Weights of a small transformer language model.
Size: 13 layers, width 576, 9 heads of 64, MLP 2304 tanh GELU, vocabulary 37265.
Each number is 200 + 20 x the weight over its row's rms, rounded and kept within 0 to 999. Layers, rows and columns count from 0. The size before them is the row's rms in percent of the matrix's.

# layer 8 MLP down, 576x2304, rms 0.0172, rows 277-344, columns 2160-2207
100,180,200,190,230,207,195,210,216,221,190,203,188,195,191,227,188,162,173,192,185,193,234,213,203,222,153,202,201,225,196,177,195,191,166,187,234,186,221,188,208,174,212,170,209,210,206,229,222
104,188,234,213,200,185,194,196,222,204,175,197,181,150,184,167,208,204,203,193,215,193,174,204,208,205,183,188,231,180,197,221,208,212,206,212,194,210,210,198,240,249,195,217,190,193,196,175,190
103,184,200,216,205,177,205,197,178,200,221,201,223,170,236,213,194,204,236,206,189,201,222,206,181,208,220,216,219,176,215,224,197,198,174,238,211,188,206,232,206,231,176,210,207,204,191,186,183
098,191,238,171,159,212,161,203,213,205,194,187,220,170,211,200,178,232,209,181,194,199,201,185,224,189,217,197,159,188,189,205,239,206,208,224,197,195,226,172,174,192,217,178,212,221,167,187,208
101,197,193,241,173,230,216,194,206,228,231,223,185,234,219,217,204,191,166,163,216,238,193,186,203,181,185,199,192,207,200,202,192,214,211,209,199,228,201,240,179,221,204,188,224,205,210,181,216
099,201,230,191,216,201,176,209,187,207,183,186,160,192,196,181,204,181,174,212,212,207,219,194,173,239,219,217,197,175,189,199,202,173,207,180,185,192,214,216,178,218,198,220,179,180,139,200,178
099,226,181,224,205,192,230,219,170,199,205,198,206,235,205,184,187,193,218,202,189,213,191,183,198,207,184,231,198,182,234,203,199,185,229,192,209,193,218,205,195,218,227,198,204,165,187,239,252
098,203,212,247,191,172,190,167,237,187,203,204,207,190,191,213,233,170,188,182,196,201,216,226,177,226,201,196,197,208,233,220,195,196,195,216,185,177,201,218,243,202,174,242,184,212,211,200,240
099,201,209,212,193,203,205,231,172,209,201,182,181,211,196,203,232,197,192,199,204,172,195,214,186,216,236,184,183,236,196,180,191,208,214,220,265,203,162,191,213,215,187,180,223,206,200,176,198
102,193,212,250,182,184,192,218,173,188,222,205,261,199,201,186,212,203,216,195,168,236,187,208,196,167,184,225,238,169,213,218,233,205,223,237,184,232,209,185,195,182,178,179,150,195,212,216,193
096,202,179,206,199,199,218,199,195,209,205,227,194,187,209,213,181,187,248,153,227,200,188,187,208,174,197,211,240,181,178,224,140,210,178,212,215,240,211,184,199,193,209,185,200,183,222,163,168
093,191,222,174,217,177,200,232,203,218,151,213,228,198,185,224,187,188,200,158,197,164,234,192,193,180,191,220,192,210,183,239,184,201,225,224,221,206,213,228,202,179,219,227,212,233,229,198,202
106,165,226,214,194,214,209,187,222,195,213,196,191,222,178,227,225,212,202,220,175,190,200,235,182,191,181,201,172,178,179,216,204,194,208,194,238,204,208,202,181,183,181,210,182,194,209,192,209
101,225,203,183,215,203,197,241,218,185,234,201,207,183,175,180,166,175,224,218,201,199,170,221,153,183,208,202,206,181,179,209,199,192,186,171,228,194,209,179,203,241,217,215,213,190,234,189,191
095,177,167,193,227,195,191,197,187,177,207,162,199,205,199,188,184,217,162,205,189,207,176,202,233,229,186,216,200,204,185,230,217,192,200,196,186,205,170,189,201,199,209,172,174,203,178,186,166
105,208,171,170,203,185,243,207,196,241,216,185,244,231,191,192,168,206,217,220,196,140,187,221,177,179,186,215,198,196,215,204,212,206,220,176,181,197,213,200,171,175,207,195,177,214,248,197,195
104,214,179,218,190,206,199,198,215,198,220,218,200,157,235,212,178,271,204,191,199,178,205,201,199,224,195,207,197,185,227,206,175,211,167,223,225,229,196,238,227,203,201,204,184,211,192,218,179
105,167,167,202,200,210,212,208,198,233,169,193,182,189,237,177,218,212,181,176,181,220,231,214,209,212,179,202,206,196,213,189,228,210,221,192,160,196,185,221,240,194,157,216,160,214,183,209,196
095,190,211,178,200,185,196,161,201,213,169,219,220,241,180,181,188,190,198,202,206,221,190,200,192,219,213,195,176,212,208,194,225,223,213,228,195,182,196,204,230,179,172,222,184,215,201,218,214
096,176,230,187,205,192,207,181,208,205,220,200,190,175,227,158,196,191,231,198,228,221,183,207,111,230,211,181,205,200,222,199,199,200,228,174,156,207,205,236,199,220,183,208,196,185,194,205,231
097,195,209,200,174,185,212,169,191,218,223,209,216,177,228,184,180,194,189,206,195,243,175,195,207,185,200,214,166,184,184,191,228,195,185,209,205,204,170,199,168,203,215,191,195,216,227,205,191
100,168,179,204,218,199,227,209,228,210,200,203,222,156,218,177,158,208,218,190,208,222,196,177,216,209,216,181,199,151,161,200,204,218,213,170,201,181,183,201,195,204,210,215,210,212,191,198,189
102,199,178,240,211,230,248,234,204,232,186,206,177,194,200,212,195,185,181,187,169,222,215,189,230,207,175,208,218,184,227,220,184,179,191,214,206,192,184,199,241,204,195,199,169,230,186,187,181
091,203,170,191,177,217,194,194,183,192,230,200,198,253,206,236,220,171,192,227,193,223,206,220,196,217,190,208,193,211,190,245,181,187,216,229,216,152,196,216,195,202,197,208,207,184,196,185,220
102,185,250,180,214,228,202,225,188,212,225,219,228,179,197,199,210,203,206,209,187,198,243,172,250,178,188,186,192,204,167,200,212,176,197,182,187,168,209,193,176,217,204,229,217,189,234,225,185
100,174,173,216,189,163,172,208,179,190,178,186,214,155,208,181,221,216,205,196,195,214,165,183,175,214,204,176,193,206,212,191,213,215,194,209,193,208,190,183,191,201,165,221,183,228,197,221,213
098,199,231,180,241,195,241,178,173,166,204,198,179,175,239,222,220,185,205,217,201,230,203,206,166,187,192,189,205,191,217,229,219,162,197,210,158,131,210,212,184,213,192,212,211,177,216,215,225
096,195,210,234,196,225,188,168,217,172,213,223,203,206,163,189,182,259,208,211,252,248,175,199,181,191,238,180,209,194,211,205,184,188,196,234,236,193,220,216,186,236,182,202,227,230,210,220,230
100,191,236,197,188,193,200,188,177,200,177,243,186,192,182,234,202,212,218,175,175,214,224,192,222,194,214,229,224,192,210,212,199,183,200,220,173,225,192,193,216,222,197,194,218,200,223,198,218
099,202,210,197,227,209,181,199,193,198,229,183,216,210,207,173,213,176,204,174,199,173,183,207,190,209,185,201,197,219,188,183,177,199,232,170,196,174,217,218,248,182,168,219,180,221,194,188,182
091,206,191,149,223,225,175,221,193,206,169,192,192,174,217,175,200,152,197,200,169,172,176,175,198,198,228,207,190,189,189,177,209,218,211,176,206,217,175,205,162,174,204,169,178,195,214,189,228
098,212,179,201,187,173,178,191,219,226,172,195,203,226,207,160,189,248,184,166,209,229,190,201,179,211,201,208,211,248,179,209,204,204,192,194,214,179,179,212,185,204,184,205,201,201,201,148,184
101,169,197,205,189,206,202,186,193,221,181,218,224,200,189,170,174,234,178,203,198,241,165,161,201,217,222,195,176,203,206,217,233,218,156,225,226,233,227,169,168,215,196,267,187,182,195,205,172
099,187,206,215,199,182,206,180,210,217,218,209,188,183,199,205,237,217,196,150,182,158,203,215,217,225,211,174,205,186,158,191,168,205,229,167,219,219,210,204,256,211,192,214,145,219,205,213,203
101,187,209,194,191,205,182,180,178,210,193,231,205,169,187,191,183,256,184,201,177,189,189,232,215,223,205,175,184,226,188,186,171,212,204,199,206,223,209,241,212,231,193,181,201,171,159,187,198
101,173,199,200,184,202,210,246,185,165,188,213,237,189,192,217,210,212,216,238,200,219,172,205,238,196,188,199,220,195,197,219,206,191,198,205,186,198,171,191,185,223,191,223,156,192,164,193,230
105,203,188,217,179,213,201,182,219,210,177,225,177,207,223,241,176,169,194,180,200,154,195,214,197,184,210,194,162,190,171,226,182,187,183,165,168,183,190,209,190,230,216,216,212,208,185,173,164
092,188,231,199,176,185,226,230,211,207,178,223,209,204,189,202,190,230,219,191,229,151,194,201,229,221,218,197,210,191,224,194,212,201,221,186,212,237,211,200,218,207,215,194,172,206,209,206,220
094,188,206,184,230,183,215,158,193,203,227,196,183,240,219,183,214,206,192,213,210,175,234,193,235,198,205,208,189,138,233,219,206,199,179,184,184,204,182,178,197,183,221,167,209,217,182,179,184
107,203,176,177,220,188,211,176,174,210,230,203,206,212,187,200,193,231,209,223,214,205,154,227,166,197,211,201,212,217,218,215,175,173,199,196,179,212,205,193,231,217,170,227,250,214,200,175,215
098,214,208,230,227,198,177,155,219,214,219,245,190,184,203,234,201,220,231,220,241,230,167,202,230,184,219,186,219,179,214,200,213,223,200,163,222,178,207,228,232,202,183,190,235,188,201,174,221
096,189,234,212,185,219,193,207,224,189,224,224,205,182,222,199,234,200,208,177,200,181,202,190,195,190,216,176,208,182,158,193,189,195,223,191,223,188,213,178,237,177,196,169,194,199,217,261,173
101,223,208,225,201,159,176,192,193,179,196,203,212,192,159,193,177,189,168,181,193,194,210,217,207,197,214,179,213,203,182,178,197,187,196,207,202,175,208,159,244,187,213,200,214,196,217,212,202
104,205,209,200,197,196,197,234,192,191,218,175,187,217,180,199,207,215,192,165,205,185,199,195,212,229,195,227,194,194,196,165,195,194,200,201,212,229,229,170,210,197,190,217,196,233,178,218,186
101,228,175,183,192,198,191,204,191,182,179,202,207,188,204,164,207,227,171,167,234,213,206,174,180,169,211,186,194,202,222,210,171,206,183,232,139,221,200,202,248,209,209,207,153,219,180,236,226
096,210,203,214,176,198,211,221,216,216,192,202,177,235,201,188,149,222,209,187,213,189,208,219,180,233,173,238,158,204,208,203,204,194,175,234,216,237,157,204,184,214,205,153,208,180,149,202,192
099,201,207,209,192,210,217,199,198,216,210,195,189,201,203,199,192,215,188,214,205,183,210,197,211,223,214,194,206,210,188,192,168,198,204,203,166,202,197,170,201,193,184,186,217,210,210,194,227
109,204,234,208,188,226,227,191,237,184,222,226,224,189,220,193,196,215,204,189,207,202,193,209,180,208,180,197,219,166,225,192,231,219,217,221,196,234,206,217,188,200,222,193,201,219,187,189,204
103,213,187,219,205,191,197,209,188,172,213,209,224,207,208,191,170,205,174,201,218,225,240,166,208,240,212,180,197,182,202,201,201,206,224,234,197,206,212,191,219,202,200,236,201,230,212,217,214
100,206,191,160,205,206,198,195,181,192,189,200,178,219,238,208,219,221,170,175,193,182,207,167,194,199,203,199,231,223,217,162,231,188,197,190,178,177,173,235,236,204,179,180,204,167,196,180,217
095,173,215,183,202,175,212,196,230,248,218,222,189,182,224,183,214,191,210,203,191,214,226,226,222,176,195,179,200,220,205,208,160,209,176,177,177,201,230,194,212,185,179,148,256,207,209,180,157
098,202,182,222,219,170,198,162,197,193,185,189,209,167,209,225,213,196,206,179,172,233,201,201,252,159,203,201,196,236,173,186,176,261,199,238,218,203,218,178,173,204,237,200,203,218,210,200,203
098,182,139,210,190,202,206,209,221,174,241,196,157,220,169,210,217,202,195,187,223,229,192,182,207,186,231,194,209,199,207,177,213,219,173,181,197,242,230,228,237,200,194,210,189,184,212,190,201
099,193,200,225,180,204,210,199,189,202,206,195,178,251,187,188,201,154,233,221,208,207,185,188,206,211,189,218,205,194,219,194,235,193,197,197,184,163,184,214,223,181,190,201,199,211,187,173,198
099,228,219,189,186,173,178,238,208,203,168,191,175,165,189,187,144,204,206,231,184,173,214,155,225,203,180,213,219,158,205,178,202,188,209,176,204,198,207,215,209,188,197,181,207,192,209,170,209
100,205,193,181,194,225,201,206,216,220,186,215,210,173,252,178,228,177,200,163,186,220,211,186,178,183,208,199,196,214,203,182,215,206,206,177,195,213,224,219,218,191,201,205,203,202,199,163,189
100,222,176,196,224,212,162,223,202,220,194,193,224,192,212,197,192,213,197,181,188,189,202,167,216,174,196,210,229,211,188,209,194,199,207,182,169,203,207,176,185,218,184,200,210,205,219,170,228
097,187,207,178,186,201,188,170,186,196,180,181,197,212,212,199,194,199,180,204,222,192,184,212,210,200,204,208,186,198,161,203,193,173,183,199,174,169,202,247,214,210,188,186,135,205,200,198,177
099,196,198,173,191,192,197,182,196,176,175,207,209,192,231,249,162,157,165,214,196,166,193,170,202,224,217,223,192,194,188,200,211,205,236,199,242,178,178,214,205,191,196,188,196,181,200,182,198
100,227,204,187,174,215,216,186,227,219,219,177,203,198,222,208,217,213,198,216,210,217,237,221,213,193,214,203,204,177,215,168,190,190,166,185,227,222,194,184,173,213,223,179,207,233,196,233,223
095,223,203,187,207,196,208,233,180,211,189,200,225,206,182,243,181,216,184,223,188,207,221,196,208,195,174,183,230,219,234,223,221,207,207,221,202,201,204,177,172,232,229,207,220,209,211,162,174
096,232,204,184,214,210,207,213,236,165,218,225,194,232,205,169,210,205,196,181,197,200,205,210,188,260,190,234,225,220,189,241,180,177,202,181,198,212,209,185,222,195,217,188,213,202,195,222,212
103,215,192,207,206,189,190,201,209,227,187,201,201,197,242,187,196,168,205,232,177,197,183,163,185,208,208,209,217,156,231,206,191,211,241,196,215,164,217,192,195,205,212,200,246,226,158,196,206
102,186,188,220,171,246,155,153,221,187,206,184,172,207,207,212,222,204,145,208,195,183,212,176,220,242,224,206,207,201,197,174,206,187,170,212,221,194,203,187,213,208,208,205,200,236,199,205,170
104,200,190,157,187,199,191,195,182,206,223,149,185,206,184,207,177,170,179,241,205,174,165,200,213,194,203,197,185,205,164,186,216,206,182,214,183,207,212,218,168,216,200,193,156,169,170,164,172
102,202,211,245,228,162,214,208,209,251,227,214,190,169,222,180,204,206,183,222,192,181,155,214,229,215,191,218,206,201,165,210,216,157,211,200,232,170,207,201,199,194,172,179,226,195,213,205,186
098,227,180,205,227,221,246,173,211,190,221,191,200,211,206,200,207,183,218,181,186,202,179,202,190,193,183,214,163,231,203,180,212,212,200,219,200,204,235,218,203,200,193,213,203,218,205,170,192
098,197,178,184,230,166,217,180,207,178,190,205,192,212,244,206,186,186,202,218,196,237,239,194,167,199,191,200,190,228,180,213,165,223,215,213,146,233,207,218,207,204,228,204,170,161,199,178,202